Weights of a small transformer language model.
Size: width 192, 3 heads of 64, MLP 576 squared ReLU, vocabulary 6955, 6.4M parameters.
Each number is 128 + 24 x the weight over its row's rms, rounded and kept within 0 to 255. Layers, rows and columns count from 0. Numbers have three digits each. The size before them is the row's rms in percent of the matrix's.

# down: layer 2 MLP down (transposed), 576x192, rms 0.248, rows 212-280, columns 0-95
# up: layer 2 MLP up, 576x192, rms 0.249, rows 213-281, columns 0-95
down212 096:111091140127113106153157136126112136126134106156128140167136122178119133140138148136090155141115124129137135142099129147103170137148116087146122136136122160083161097114127166110143125146134174118129152147160103132180135127122073121115163149132104148085147132120097140149146120145136180104
up213 094:144141155093134099145110118142102121166092127144148089153098140098095115131139157087163133110124109139139140133102081102143098129130129142143132126172141113107093133137132138125132112130121155112119157160129099136139084148133121119117105112157146099150143121094100119128080106118118093128
down213 095:122134105136093128140128096119133073107110125113126143155121150156139155122098125134134143141138164138135110092129148133155139123108109156130108131116129106107134109114120100069129121147123127153135139167103120092119097102115155156116102148108093120125164100118164107091156168147164145177
up214 107:133118130129140154136138130140160121118122131085105114106088111139176138166159144105133134111154114114152111172097111135145149132121168134150130093132125127102139154140146100095114116106126138161149143145179133128111138132119165085133092084133131159117102148138125096123130161132132075136
down214 102:104101171132131147102095158165140100124095093145145132136151111140103150090079107119137143116116093164092125131133130081122117096150107126131093067112166144128138105168116199102131171131101109149105126168103155129100130122147129089110146147160181113124155127137125128105137137111060156162
up215 092:137131106138107105174131160141149144132101153089124143125159152137094129132083132136128106140090137146136092118084114102164161167167164134149152122200107140139159109139147156096110162151127146117114165116119116097089126073086113112118107098093120082136123179151098113134134130107160147131
down215 096:129172140103150124135095102128114095134093128149117178129095140090129112095180131097128164111141079124129180127171121131072097111129133140089105118120149107154119152092103122143157113132102119141104087150129124144126125168155147158161130084152158176127075116112148120131110147127124119150
up216 102:135142134115164154110128140110116155127154116104148131121146097113149114138101117105158077134153155094157138109097110153105143159122127133090142157175094100126156118143119082177136133138124130108110124160146110143124144104105180158162144095114104114153112132149153145087135125151151102156
down216 102:117122108148121112134152119137153120090135121151134156123130113147128146133126128136140123126107111114156164153142147139094096128115122163114125143091140132117124070123119138161082191161118131074166148122125123165124133129129104131143142122101128132151099149116123136117137152124082128085
up217 104:127138136168160113147110100163133142126144174161161099091125141140135115124071156103113122117130138122125127148097133123170157135140116113130164169120154148142097089134160123141093145085057146135168134173150122125076135104131143142128137123103143094136164159121164101072140114150129136094
down217 096:117136096157087121099148114131113128133137116114096106154086144157105148109115130136142143134157095096167103156140122105160138136106144147138117147139122169099129160136142111120124112133127160145107135111068122157109119091134088089149121128141140171091131136184125123157132161144130172138
up218 115:097119187127158147108162128172179118170120133130146121127123157124162124079155137110178138162133131131146026079141120153122097087084109094136104133157151121125106088160157113163168136126129130128118118107149120132125104124123147137136127130123149108151120155131194112101113117108146125140
down218 102:128145061149172072137126094088124117168112106101157128108120100125115147128134129102109141138105100114137084137110152112110118143111116137125141125161175091137140104097121161159111134096142094133159139146143141143080112143135111126155109118150147127191103161155151119119115135117112124165
up219 099:134131095075153106120109100089155121122125118147134112084124154167154157139144130106101122134171138102131118158122113123155145160141134129118184155140122127127149124156095152175085121112150164121127138137150127125127079082129154126158144099140159127115156110143098117143127152107122098123
down219 097:091126137128095168124140108133116127148112093139091160095087138098116133091129148068123134158120165132143141126141144116125111083101099136099136105140098158146155073161142148102159110118152139101145134170178101138108143137110134153123174108128119106113146122118103113147163156096123133126
up220 097:112162132098100098127155140118102123106131135098106147107136109136159120125141109120130119140179123110094152100077114137064094123188137111159143102089104111157125100122107160124134104147106098100150096117097138099160093132128136136110131120128153141101155169102109086187143142163089132130
down220 101:132113126192123150095103165112128119090118130097103123147117124111114112150151125118137111137122179128159096110144131088096149097062136160155130098086108157104121135130092091071121115086097149155125142117146117164127141097164152098180127129123117195089178120154100140161105108153157121116
up221 104:115102118126139136137171170096114159135133122154130145136101080126145125128122099100092111125100124097109157166129167159128072132131130093140199122123123111126144155123141135130135140141140124097128132128097114093132088143136080104092125082114116131130115137105132138080088108166117131142
down221 106:139133139129144139110096150152120117126117161118159130109143115154129084095130151124125144125092165151091073146140116088133150104127139138095079086091137162131127100108151120095133096137068147141138122129103123146096100119161135146116100127132168083126127077133126162134084109112115113105
up222 103:113153135122143111143151181102066109138116130156148140098183138115132156075140118127121104115095114075089155092121096106131120125127112116132111153119121148157120118146104104121133130150121130090147092155101118148084123149072123144121130098129117196147107133130169098110151163161093097076
down222 108:153098120156172157130110105127154080134124078136105139171120101118147131107135106120175114093119114128123144157147081114132115112127130136123114119100109129106161139124100126101152128163149131074172121127121114148101100116128118090133147127160133095095110148103090147141127108111095135129
up223 084:126116124100152126090134142107137123125137139123144124114125154152140177125143128124128108129104130096154122146163097145106116122115171143107090152101112132123115137142137090123150137170163138085159134177123159046129158092125147135090111127165148145126106149145077143144104128107167163112
down223 092:122137088084116125133143113159104182136128110139082146146147119176112096137153122114119165138135086105117128169133102113127130130116122132175138147187125116100109129091142143172158096150109096099148112155111143105170143101169133144066111123091105110141126138120066135139108132134130099109
up224 102:123150096070130099091170117152168174130094122099130153110097134128137119149125150138106123128165112138134132138105126126130144115136141136135110152142127139167139112153149092103115153089062107129167151145151146143105124131088103105125154121101097097149152147141137098126129147144111111075
down224 106:127176143116156153104129121109147121138122147140129111108097126115171131134103161132090094117122149125113171125063120132096131179117103163122144105147173117154158145125096166143110119142110137125131141110127129137181152126076156147127121134116084138149134151134157124114092118170119161110
up225 090:117163150080134102129158115122141137111131101121158127118149108113120143113115104110184147083108087117153122113162140114094093135113159140136096145177119110147095133109127149167119133117115088094120136130155123120148108148155119163105130129132145129100110110112152137134149097090119175097
down225 091:145104104103135118165127118121130122109108106142123145167154122106119090120156159164145097101149136125161136134147126097117140120103184122126106137104118112102123126128141124118150149174135126129085122134126113120122097094118123118107097124180133098104158175171144120129144136094093120207
up226 100:116148084147085115125103170170106116132130109128113113104140122103128198129160140125138099167170110144122120140111117142106114137165092103141125136198132121162108138111144147129099118090139114098121102113135067112116112089115147099138145132135146128109118093118155174093150119181102102126
down226 111:119097137109130134119169164108153134129136151103126094133110102133102076127174140162173128121094149127174136133120132106105105135085112153114168106133117138119130179153128135076125110087139163103088115132154150144145078137122143131156084111119123196099128153163117126151112175097121151123
up227 088:118136137185111118108111145142149149162173125104137098131121137131176113170121124135145131156172117144150071123136144114093111152150139136151076125113126115137136135146105109107125173118110158120140169123105092104088151171081121103107104070115102099119089114109082125116157113116127097124
down227 097:137129175168098092138133163112148114114136073168127137170098146114127112124114146136136146126092142094117099111131126099131136141147126130117132174087161096142118123142123135122101132095117121103133140126131083073102095145091099117160130125104176127131097114169096092126163113140177143116
up228 099:094125144135119127170124077117131142163118149141142159134134131103132124124116107111135140158127107108147102111107117115130090137158176123164097117142127123115123141140132096124138139110152119079127085143129093167171108106109158148147108073097131119144093128140118083116105160103105108144
down228 102:124114115122144091110125145114088117085143104132160111107157116133115114161113160117086115155109140117136139112110092111132111161121139079121148153108087122148099160154120116167127119075123093155107108134143141096109123126153132146151130156151128143095097114086162132121155146091105098109
up229 099:128130167129151146150129106123114102100092139140129129111102160103115121195126103119086167124119123132149111120158134137138112145082124120157145151056113106100149166133092141126143170129105124120129149154133172103124142143137146147144120127141115116093166122120152140159068132092081149115
down229 097:110136139112132153139152109114132152122125134146118127155098143147149128107115106136134082126109136119148179103145111099117154130144161115128139122120146149087120128112136103133114099117082124133131117153147123111090168054152117104151114128112178144118062133188096150203167093108150152128
up230 104:171115134129145112119134115144148119114105164169082098154183103105160151164115114137093104106112125155118123122099135127146152132110131131084147131136136114126147116168120123114099151155153141100106106139131108118150144102145113165132161082152156104132118092118151143155126099140103086131
down230 108:139120116102139130130161107127097104164134200138145142171137161153116175174108144162149131096145125140142133178137109111130139147137144128123159102133131133113102151136167116123153169159101137105138095152099122111154144123178130123113108141115141149073122099062116104119168114150157158146
up231 090:125144121105117137140108096147131145136103127181159127121098110121096117143138102151098152125093139112171122146139116082111141074100129142145093110058144095145146150152134115105145147137155080154139112127124110138137126107115131124097092149139084109148168145163100156103089114167155150113
down231 092:141084146094161139129140096087135140127122154149113156067118137116141122149125154113143092133137110092092156133100124136178162154167145109104105189137133126113104155121116096162133116141063125076100119143111140128133141112139145146115146158164109134160101114096131088088150095110145143121
up232 100:122150116089124144165095104129109151126128109132129167127087142138101097095130183145102105118134060151120128139109104116174146134174140119147166133104126132152121103136156131107106148104150145133124169087129159149120159183135140115130150189086140140092112146119132109171155162131130170133
down232 104:137126111118129100133125133124134103140116147070118166138067154108121146078127077103157116142114150161139131144099125090101117133123143128172116138098096105147104099141140131122127107136124112099140141090137141115135099072147170123097120164122154143104105146113148164104119160107120127128
up233 094:095150141130118116116118150160110116132120146111081162165131115108136100093116101140116092158057126118151095148145146115128126148119146112124159114119110115171085112105099176093141117102119142145133131120110095143124117141157111101170127110121092109116089169105139137111103122137148134117
down233 096:147102128157124088134133061116129133162162152087127145158074133155142118118121103129145114124139128138113094111097099122087146077111082067092090133143132157112137114119151109098125105137147132114134124148121150071131139110141149162126165190142129091172125118084138114142130138149171136127
up234 097:104133136130157145161089126151095153138150086146080133121166146126148129154131135161154113170127096091137121151129088145145118100133124171132111105144158133140146119141129181137070147135102119140127145172124156105085112111087082114105114129085087107119077121127130104139128146133109121104
down234 092:150137101158118128156144115086103120121076115122087121112129094157108111092103135130107154106130140118119095140115150094090109115113100093132137114151133107102154109071157137150160068081179171134157122103128101166146122071129132159168113135146149174139128168173126139147124148137132149151
up235 095:079124151122174111116089164112184107117111140116125123106140108127144117113158123126111149111115126131130158102151136131065080122121113152153103166171133104138124117107094107143147115118149130133101144136113106166163106113112129094131151130119152178152160102111098112132119151111178127120
down235 086:114178129166105127105122132136160157122140119116099151091120116147126144139134129117085125089176090133130078108127148131142064099136098128131103174082126168138122093123119148122098125136154104111177109124160131140106164132134119138163114173075142123127159148142127118149131116164100135101
up236 106:099135146082131159145117097133068183148141091117141090141095126147167115122168125158131154109143132142140093154127093121142177078131144167102137124101137116158138111098099127119098151168153106128107166108118117112102117113105118159134118119140147096129135131080103121104162103149125121115
down236 101:139169160112127150159161161139124128127125148101128131091131106124130126138129139171100122117100149123115081157095175125107148133150103189109121091142132158127194115129117113135115122123113152150123101106172154106153171163110120148135096098150131119164124124191110136130109130105099131098
up237 087:152141159141103135145130143144180114150118096104136126104090109123153140152128185134109124108123160154096127168103153155108131131132134171148117105126139136159141141106153147132073152126126172102111109098109164154143103109092170130129104142150130152138111060130111206152143160128092133135
down237 091:116134111177145152134146122135115121114141128107116131137120132119096113136171143103148170166106135112117099121157156113161142081110172143112162120121104165105118139115142117085138121129118129127142128162151125121120108105128131129147161162155124094103162203116135157119090142101082146098
up238 101:136146120135093114146123093115158127127124153145148145154152119151113164165090141165116145128116129111091166144131103159102113143132157139186162107148103123137197101133119161105168094085126115100121126091118165154153136094159109160176148120109108111105113130148162131140109122100159146091
down238 096:127085154119146119115124119132116162125118141160151143174138168118105143122111104165129143127136153169152109135127115123107123100107117162098085101131152132086121137146147120133121110126171095136123106179146112145132163116146077134092076127166139142134116108140117085143136133133113158154
up239 107:133139108024123166123135142138092162165103210145112150085133135117145125141152120085098096136157119124135145151160119108060134134151129144101114103129142153122086120152115138152129127177132142111140129131114131138067145146123110114130132103127135164131092097122113141125149171174152117117
down239 106:123122074114079145136091127164162095163097095133174137132157132140125136158126125100119126144107127066119100138115103113148141143123143192113105139077146172125140105109110094111131120106130112135069153095146085133097110118135123138145143156098143125111135110095100161135111149138132091142
up240 102:159124146147120170130136100136148111136122104101134161118117112157173127124153112116138148103101135129125124120156141147124140103131144141112129109073092135122111135154159133118132117118089133184134094157138132144131139136138152144133154115139127101147093136152132106109116153127136082089
down240 109:135127131116120115141138115101140109134130135129138178143184086102126087090143083094139113123117089151167169105107113171139155117126092148118139118158125176145126171132132132148109107158116101105116126124126157107131084142140169146134109146107107101134085112149115143097139108145108128147
up241 097:134116106074142137108101095119092107108114091107181126143099132114110110136119143105127113108086176098132128131127138116166105131178157090159133139142150101104136096141127137129119118172153129123132136132161107132095115138143159144107138138100154153099103125120109127153109161090114112133
down241 098:128150157140141141146151101127122121148147142123126119110108134127165125171140119142138127090147121117085091126119131088153177126150077165156127109140132107159130156137149204077110122141120108154124101176119103132124115123135130086127115097129175115151130102143097100120171139094134131097
up242 089:129146148141141163132092132083148074137138140142116123126126179153133127092114083146153125142175092121131093126145141148147107070128132132116121132127148117150103151127119100108133148125125186128176157117145105104123111139105151119128158087143126087147076141153164144093143120130129150129
down242 099:140108141110148155153129121133152182109132129163107152136126113151097119128109129130166158118118167128125133178123134092142118143168130101090116144117143154124074175116131121113153121192124120170122120126138116122148121095103125142137143135094099076152119109190129178126106156199086118113
up243 103:109136122092139133140123156117127089128096136102087123121080145105118137105115140157139156110105127143161135098140153113172106118148122097085148183130148097153147105137170118123073123121139112116135127154125121182131177122121180124094169160110087143169132113122150129103106079116120145118
down243 103:186162137123119164157214160132122170135097146153108109109166119138150112125094141107140079165157152081125131115136127114099161117155173122130144135108144136120109151118172112106124127119138156174138120084066106086161125142144074129109072117127111105108116115122113111100143109141121107113
up244 112:116117145103119152164158175110121146148100125105156118149122149152104147141131122119104108092130143101146123119144131142118134152106138130127131142123097135105140159142088126105088152118168118143097143100150113121089079133105152156128213099138126120149138139129095119163160137129121078121
down244 106:135126115140161131124119123137156088096113112106139096132125097168142127122106177129103124089125104124118093087092128124081152157092152123088155150148150117163094122144134120154138095144158121141166124095109148124137094158143105108136096121124086096141154115127150158138095133173119165112
up245 099:113118133061127111117128100152150137168126123140138141108103115151121165059138132086160108072133163143109128129099137152135097148107096156120143131171112111143102139104154129133117108113088119155166131144127112085134136121116137123126116099108104138067124102115127158131136105090080070148
down245 091:119152126182081156085128124115150112108164136118112113106085147137141129108151124134157149103143125098148133105154122110122132118097125136143128092084084137104126119084156150111109100155127140083173157111124123116135104133137123152130126167110144177094114192133145133099152088144087141150
up246 100:114133116165117156113122105157125117114115128110142146101151099137163117140165144091154152128153102132113100124147162142130155080133115114093124088151086100120092115154150134142126090143122159122136179117139119104102120113115165130155136133154078091152145134133151086076138132133108125100
down246 099:156101112109155149143116184105131104108143129151163140171127115117122088134162120109159184113150128105127139123162100129119091117142089118113161131188123124132076184123121121084112129130095101125112121146115126183123127149147132082106104102125162076097117135114084116155157129157123136131
up247 098:090116115098139115098121086164070116113131117106118068121139106115138150091154108109099122095136147126131116168152145136132100143104122114148145132114130097100104132157146099156129138111113126138122144115120109118081095110094091154101131161156105145139154141112138118109114111110169132133
down247 100:151112130088158177125124127103125100174115112124143107137161139116132111096148155130098148154141102151094151153095080116072080133081135122108122128136112150101106141136180085156138138127103143123139134116133099106145136111125135103120130118146073117101123117157121118103120113139127081115
up248 105:133132123107104112105144114128099152118136118123113130127144136164125175167172117113136128091120133140136120124140162138157133118121133107126146106114155095137082143143113122151103118096137083116167111109148139140114090093116086129164116103094078117127081100096123145136134091108102147136
down248 108:161132119162098135142104162176116117165131139112090099153122114153130143163134139117111141157137115134117120113112137174128117124154123158108133076172154101137114102117101150151087127105158123170155138178124140157131083156136073142112135131103126153143143159141168120137109115138154109119
up249 108:155135103144144128125083123064129122117105158147143084152119134121159127111120152133167123123164155156121128151156182099144162099148121121153132124101182158132147134134143139119115111090135087115137117098100137132116139079135127110120146133106151153140137155074134133170112142141136102142
down249 109:107115083156161109131152115119121156137121144116108154147138089141136117140100127143137078154168149102059153115141136127096107189127115116149158114142161058133134110155152139149115146157099178105156120141126126132099087157158147125130148146123131130136102088096144092153096125129106125101
up250 113:155148124150177101186132157111117125114127129165170142104144124140103118138144139140148111128131153118096139146125160102153151110114165190144120111085132120151126096142183115121131179138140135090118189101118152121167172127108164133164105191112111110185115146139114116111140094127108160097
down250 090:121117149128119174140125091148097133091132102153155109164112150117132144137154135122137136136106084158155133164142150119139148141123097114138119126113118162064095147122108121094109105094132136132167126120124129165123140113150112092124113111112144119163128173172139127166104131125100104132
up251 097:164130142124169113114113105170133149128110123125121089100103137117116137171093083081145148169108124105142144113134160177111116151154138160085155113186116102127140140102132120121119095133109139099115100102126132122134154121156081108110114109113147092146156154164094114108115116146121168122
down251 102:082123108140110147107111123088119146141171110092100119147105130120117108123127106094123128134065155083124089172102096128151112159077135128083117144147102136131107129134099151103129164064142171131125094126116089098112109164099129090104187141130123145131107124137150132089101115091127079097
up252 107:117119085117154154174170102108116131147112153155124119113148150132136135136123168169112106099113105135107133107118121139140149119123122127153099126186124109156173102134154120136134091145118116140134153186105113079120178120113153148156136165109124110136142094141132118109121170136144110136
down252 111:147107139144175171151137125090095104114145106137109147146115116126118102148123153118077125142152109114148122150118115132143125112110159141103155113124086118101109110141111130140150140143142142157087127091140131095153147146109124112103087099115144201128096135130109165124143146141116159107
up253 098:140121072087145129156138174070118127146144120154124165127169135104082127142142155147098125151144140183094135130122144151128103125158150175152135153128169116153111108103131118120151113135154094117136145168145117132128136127126164156122108125102162141134127169109109130155099141138166095106
down253 104:180118185140064160124156146140115104152141141073156159113114113153161090108105110143166118079117104134128134172154096183183150131125130134115156129140114129150103129153162144109138145113118148106138111150109121144107147139156102132137158137119096144113111126126150086102117100124120167091
up254 091:118163148151095129157128090127137114104091179142142060124122130137133146148086121111135138131155148127089143116159133128163107146085084092142135135133089146103144136134107130163133120137126163118129113143074134137132126118120145106127108124136119193100112098118222104159118109126139104144
down254 093:139093139139088175122175166146128143139128091112134124118123139129115138105138137145093136107132119122140116157095146141152135117177120140134144115111144148105070130150103118146105142128088141126134128143174157100153134146119133139117104097122130115120121146146115146091141177112118097115
up255 101:127130135083122137106132085082148157154150134144128101170100106100130123163149098085133135147131123094165170127148145087110138117158144125114080152116105140135067113120147132169114106130171136088136148137139089131088131086139181097136093105132122120134130090111114112138136119108112096095
down255 100:122111147138153135112159140124114093164129128131133123139110086142138141140133102106065171160102099100146111097114083140129129115124169114141112108127113130117144101125123127119145154090109130144109153116132132132130153119126180105169130143112100147140124127147057153168136113118106144156
up256 076:174152098137131137119134152153111123147103075114137140144131107149180127108162129133110103164165139103115123102101100114093103146098089140134132169117144127145127135107125144093141162116110176097118117162084135145157122122105098143132183138093088161170096163137076154117075132144123118142
down256 083:120088145116137129134102088165165145108136134187058109128135102137118098134132151155126152084120129106163105152090124100098121188143130129133134139153107076090151150133158141107167136137140115171137123134120138119091118140107124145128121110132133087150127135139133153113122137144169118131
up257 086:096128091095125143100115124145119130159125132120166117113168113104123121138130134166128104106137098133079110122114135092117166118134160166155136083128088154152155131122139130139112123146156120124125126109084141162068110179098142120134106090112158116091171164140142160120114135094149167101
down257 091:152117102079148120134159096161141079148117109142130129117113144177124134074166109175144162121157152133146115129093127132102137145074119125156138152126106125107138101112140153110136120156110193149123130113130150159133132126122132129133170138141136113122127103088121165109130134167088134171
up258 098:093135162133157133112108165160098099115111130072111107144131144106141152147101097132126149162179115111136079136107112122126132119129107152116161133108154090129114094116093163122081171116070118132105122105162128142069080168088151145135127112170106134105109109120129176095129142154149115134
down258 103:160097141117089096125113085129123129138164132129086110138144145099153129141120092111107112159181153146135146116113143131129154106160105134144136118139118093117097134132128119116138118102150106122163120097103184139177142131095109159102148097194121155082134139099115115124135040129123130151
up259 105:164132168156133085121166130095127152110094133181151128106151089124139130118106121112127122147128141129110140083180147157136150137121148110119124143139095085143132081114062120101114131129099143153144114114153145133072145063141129141131142140163130120142124133114104111118148149062128135094
down259 100:136140165130092150089090161130173112128109127118100121144099142162132199133107110130090156111137152127154120121099154112147113105124110125133105118146154127132155107102123102158158146129141081130142115106079111108127138156095148135112146157115150071159120136099173078133092107140169110103
up260 100:049111163142150103111127142155113108153105129126181131168097114122122110063130122131136104112146130118140122093137135127119091139142133145098138143109125107155160123122164152134123161134142122109131141102145097136137141117089148140143075166105151167146160121175108156110127158152125132145
down260 094:152135176177118174127106129153114098104129096110128151158102146106070114093103120118163132125121118149128113136144119127155105096128146125092110130121141142091145110105134145125134159129121128167137122118074101114076121104145166109143123094138162105148094147115129131140107120082087106165
up261 093:151125132117123089142139164102143117161109179092149091140131134124118148104169160127151087142129089140121089155160095163136171140149128150090181167147127129145198131110109132092115109118157116093175113173174151072138145129147105132126104108094120086129118152061132124132123134145106144149
down261 098:159113126126143114099174156110152088127124123133095177164139141114107176171116134105113149115129123120097138106160147149166102101141103117121121125126085124113136135151121119111102113173103096097151143124130094103099104155142091082130130137181157136098087144083118127155165145143120106139
up262 108:100145117116135087132140161160131119109152132091120131111181109133136128163139096136138122099162162118108118139138125174126105140136177136140122114153068122158153141119123106148187127106095110129128141123122119112119125173091128108157147156148070163146154142197162103082156141130084106130
down262 104:120096074139141115151106128148149140144178075150115128120111146136099120150129120160142108119142118160134113182124114111164173112089101145125155146136081177075113121119157151113156102112116121105097127114159145099133146138168074140136120121125091123124114150120137103146133149124104086119
up263 072:134120116141126110102132119159159096127133114120141159106180141134114147150112129133140094091145114091079119127182140123134177107143084112146154113105160148131110102144162133168131128118099108169129064137107171119146089124124164180105124140165132125106120087107137166124101114146118110139
down263 081:098118125161103130118121130130168131130135092154105113125104156102158113136168157138182108067116136087151171070143117125171122161125125150142129130155130146102128097098116108096115172109146094164130168154116158140150137130083108078154131116129138116078144152121134143128162101067137164095
up264 117:114166124109128093146077135127134105130128148155131105091152135116149158070155150135157111136127126119102138090159112147206147151118095175127138171157078120130150141116118066142083086127178114149108141162136122183103135142119132158104128128135085127107159137117120129136102127135129109137
down264 115:146139136106129107114118105075125149142124101093127125128168117105137122140107138158127114141128137146111167072161126103177140160142121132124138105124129164123143145141143114112117111119160143141110104172152088086134086111129115157153116134160120121138124127100106149131087144175111069146
up265 099:159113106132165107128155138162107169115164129135115148119109167113143114140163149157138125103156130121083145088093148145139115087082109129178126161124129131113177135130162110107110124098176113126162123095135119162133110155122150063140173102129098106109133169085120117126145115109195118131
down265 096:118131084129106148105164120187160101134102134113133140120142133107107105112112109133175067173139150124138136104144146109118129142122120106139123128131150147168165143108138163189145095138080111170093125117104117081170100137120082151149113108093125154103116090171090096156125170143095152149
up266 089:126123130135137116120135132179136122199147124120171101152144110100192124090112120131139137128149205116118110099133152078117180124110101121135122094117132124102096151129127135122133111157125148113124137125104137145153120114141143117152090113131153113143108168129123125150106135161119150110
down266 088:129124143099131083079137125119113116123114141209118134168108150137108127116170122164176097103125132142146131127126127145162134160152141098135142158087139150152173089133136116148115177150128114118113141152194132108152126116120110166129141159101138175140116095135092148134145095111124139123
up267 097:165115169124126124144145124143129091135111132140130146103145086125143104157120113126140133149122164147176168140103095127092089113130154145126132118129107143148120129154136117108093126081144120136139127127122155132081167116104109138180129146131107109149122109105159165169134165143153091163
down267 100:138091113116134092122073130138145146091163154087129135127119117116117135135092124138133085095124093116117131175128098105147137144113141096124149161139124123146122112134121104172127143141129115127131138106158142136088162094121126174122168135149116129122119144097141124141132155115094127097
up268 095:136114132136146143143062126142095122127129130053110140126136116122142145117130116123126119105119154096139100134150153142130125123137180114115128183138118096103120124131105109134125152147084168124169126189106119154113134144146118164153152113099121132168111124152128116066111137081116178110
down268 089:125143115119109117138109084125147111092103105175076148169108142122146132123132133128156075139156121159117144132102115126153171084127116136141109104148124132133116124118158151133161126171162197114143161114122123125102091116127083081128151136139108127175140163057088141143159127118176126093
up269 110:114147113149128114145103165164151108123091168188131134120133135166134140143124165146150118090123144097113120141126132159133133117149156130134103140105137125124110105167093098165091148152129089141083129138111116094139092134133120122138148153187098124105141178175125141131109130120144139154
down269 103:117161090098130119133107167113100125116133129113091145179103139139158132140154175115174127158144117106144097127080121118134108134128128152152102130106144151159149129124128093203088152070120095119105109144116132117117116110140119144158104139158113138140162109123088090158108142134143136122
up270 106:139188124125117139097116174127122118122104160100132098103112116115126111146118140103115117135171119091100147099161159151122136145086156139127170136109069127102167134164188110138131146169146104094108116115128166132149095129125117162114135154115153168131128113140128110162119129149108140140
down270 105:138124135116095123110104190097153126106161119115110123160144107136122136124098117141092133128128098138133116109142116075087124117152140121117137153103171089167111138100154135124103160120118126128190129139133126118110125139159104141131108131087138137137134129097102140176150132142131119106
up271 096:133144114102159172111097132141188136146167146160132105111114168138127124156119131079114097136154165144142139104139140148138139128127120137139171102110171152119113138131155114119097127118155107136134158148150140104102159106108167157075127101099130157109113181128101109097154108101068123108
down271 093:123119118193116152153096122159083108083141107168150136087144143165110100165124122123103117164124100094165136086127112129135121092137117110099097144117123145120136158152159160134087147135147162107131122107106154094136157137128116123118108137131125130101175085116092077115132108097115165142
up272 093:133145103100137128094099096139138081098174154102142120097131119124152093170134111107084150126133130153143171139121169173169126102124121127114152161081151117140150188129129128151151140135138127114124112121136128155095165113115151081086105104101131133102122136099085127153114121121151138122
down272 087:121114145116121104108101128120107159175135120138126164025141146130130139138152081103160072130150121134115143082159120129124109132147125157104138105101135123117137104140148165086129132128124158120092097075103129113183113123154122090101150130126094150118110105151131129124151133117103102078
up273 103:146125156150137140146135125118147143148122135135150159102097158141095156123132172112125139124146160117120084120106140075144123152068082141161123149157131109161167139099054160119110159128150142157127131123145141091109150136078153155105150127096135093126114142094113165121108121141173142169
down273 098:148119129118134112112163160143118145116119130138159179177126105094135141063124131106167157127125120115149126102158128116128137132120123097126094150102062134146114121152124104081132104131126123113136112102097101131083124130123100108141135120139161108120116127092060145137127100127108133194
up274 102:139136109143159151128111133112118122133105111091132183124108160119149117114118129141123114106102111098071159111129148127155148145116142169127145168141132112105118134169127169138103121157126104128088126146103106106107111130132045068136128112079128152106115091142097115159150133111110124128
down274 103:116122132143136122134143123133126153109154099119137143183109109122138142124118112123123142144152122102121073092129139104094152076108147107152121122062152122138101148103154121136125111162113096121091152141132138166138151083134138142091097106151142127139112116161077139138133152146118133121
up275 105:117171138162156094136086096155116091117136109114129124097100125118120141129170092106134163104120139099100145165128106081114153133132128164109104149124143117139175119098083175110159179116153096148129117116106119152123117125115153127121115126120119111123170138093109155146128135126145131180
down275 098:100103100102174103147129141123133116116144118150144105112142097132126141126156122117125153114099102106077117141152139163140105118096115146103143137112150121121074125142104145134137184125126113145125148147118138163137120114114099127140101135092137114124132117130107158139133109109182141140
up276 095:136142191132144138096161123123178087142140162103154114127111144155141138122099132079178138071156137168139127142129129110119151100148095139198115115148152142130098133166123137131127171111121128130111122126092117133120155109105087146122134112116152116127143121120087144094066134147129159120
down276 094:077107110114136154148093136104138106088146112146172119078160134107135152174147124103118147147143120135127133147133137109119110097099126101114135110127104114136143150129154138117102134151142123175102120133164154088153127080095127165146159128131141142120122122164143133094121164101112061181
up277 088:134124121098097138107126112154123183140152155165139118132126139116134105105172156132120125100100143150138135154104151113138099135147121109118161129145129154121135178160102124094111125087099153147089138117131104162150148127124176113166124137145142163146121110131150098092153117128139179046
down277 090:123116147121101143117095173099122149137156119161112146145143149103137102127119126135076138076145126111170104096162136113123112073086136116101102101165137129125122100091146145120128078131127129144155122138166149135107089102113145160109159170128111182106108099120130137141104174083099175137
up278 094:122105143109129159133120103115163137150093133144132147173158140109123130083115176084108130122148149112097106068122106102080128107094142121160179143090132088133148113107101138134157147156162106162158124109145154137135115124139128158157116090143146115136120121134123154157118135125101146084
down278 089:134186138125157094131136141124101133116150107148084094153115142142124130171124103117118123127123133128151094104120167134118153123117129073108076121140128134159143127137146140094148079106144090118130135155108147109136141171134163117103126162156155154115129158083116109119130127101091092145
up279 101:124123118143159136126119087119170133133116153134150189143158113102110139095150126140112099155141101136141100148107130095144145141118164174120099113070087113105100138156082108105148123159119116118099160143111136169130101163141094126127123123143142124112120113105089137172116150146120131145
down279 102:138118126081153153142150131092074130119143174134140125178081130090132110160121154165132099114151116116147169147136137149141170111157115108123148101138168117103075109128146157110128154124114166100089114167087157142112120123130152115129085124149156138147143150135122095098152118153159117143
up280 098:139124139147105105107175137148057157127158125130145123126134120160170134125135085148103110123107139115135122162104126108136148151181117179114106165133146146157162147136101105092150125114147112095170104101096137154122147152113124165149137134135138130128147158143135139127154149119113135087
down280 105:129131116175114115176140113154143132134143116104157121107095116127152120160155137088167139103149133104108114147154150164113145131090123108106119138121122111137130165096101088127117129173059133124143121113162118128121160063087110128129125140134125113168135108121163137086134121125139118137
up281 106:104132128116126132136148162067116136161123155106134123114138126088158109154149098142150148145103138112152171174096134101104114128112099120155128175152092107123139110121139162143116154094090139105115126092107114120141159101123160143115136159137134133161127154075104135117093166121148104127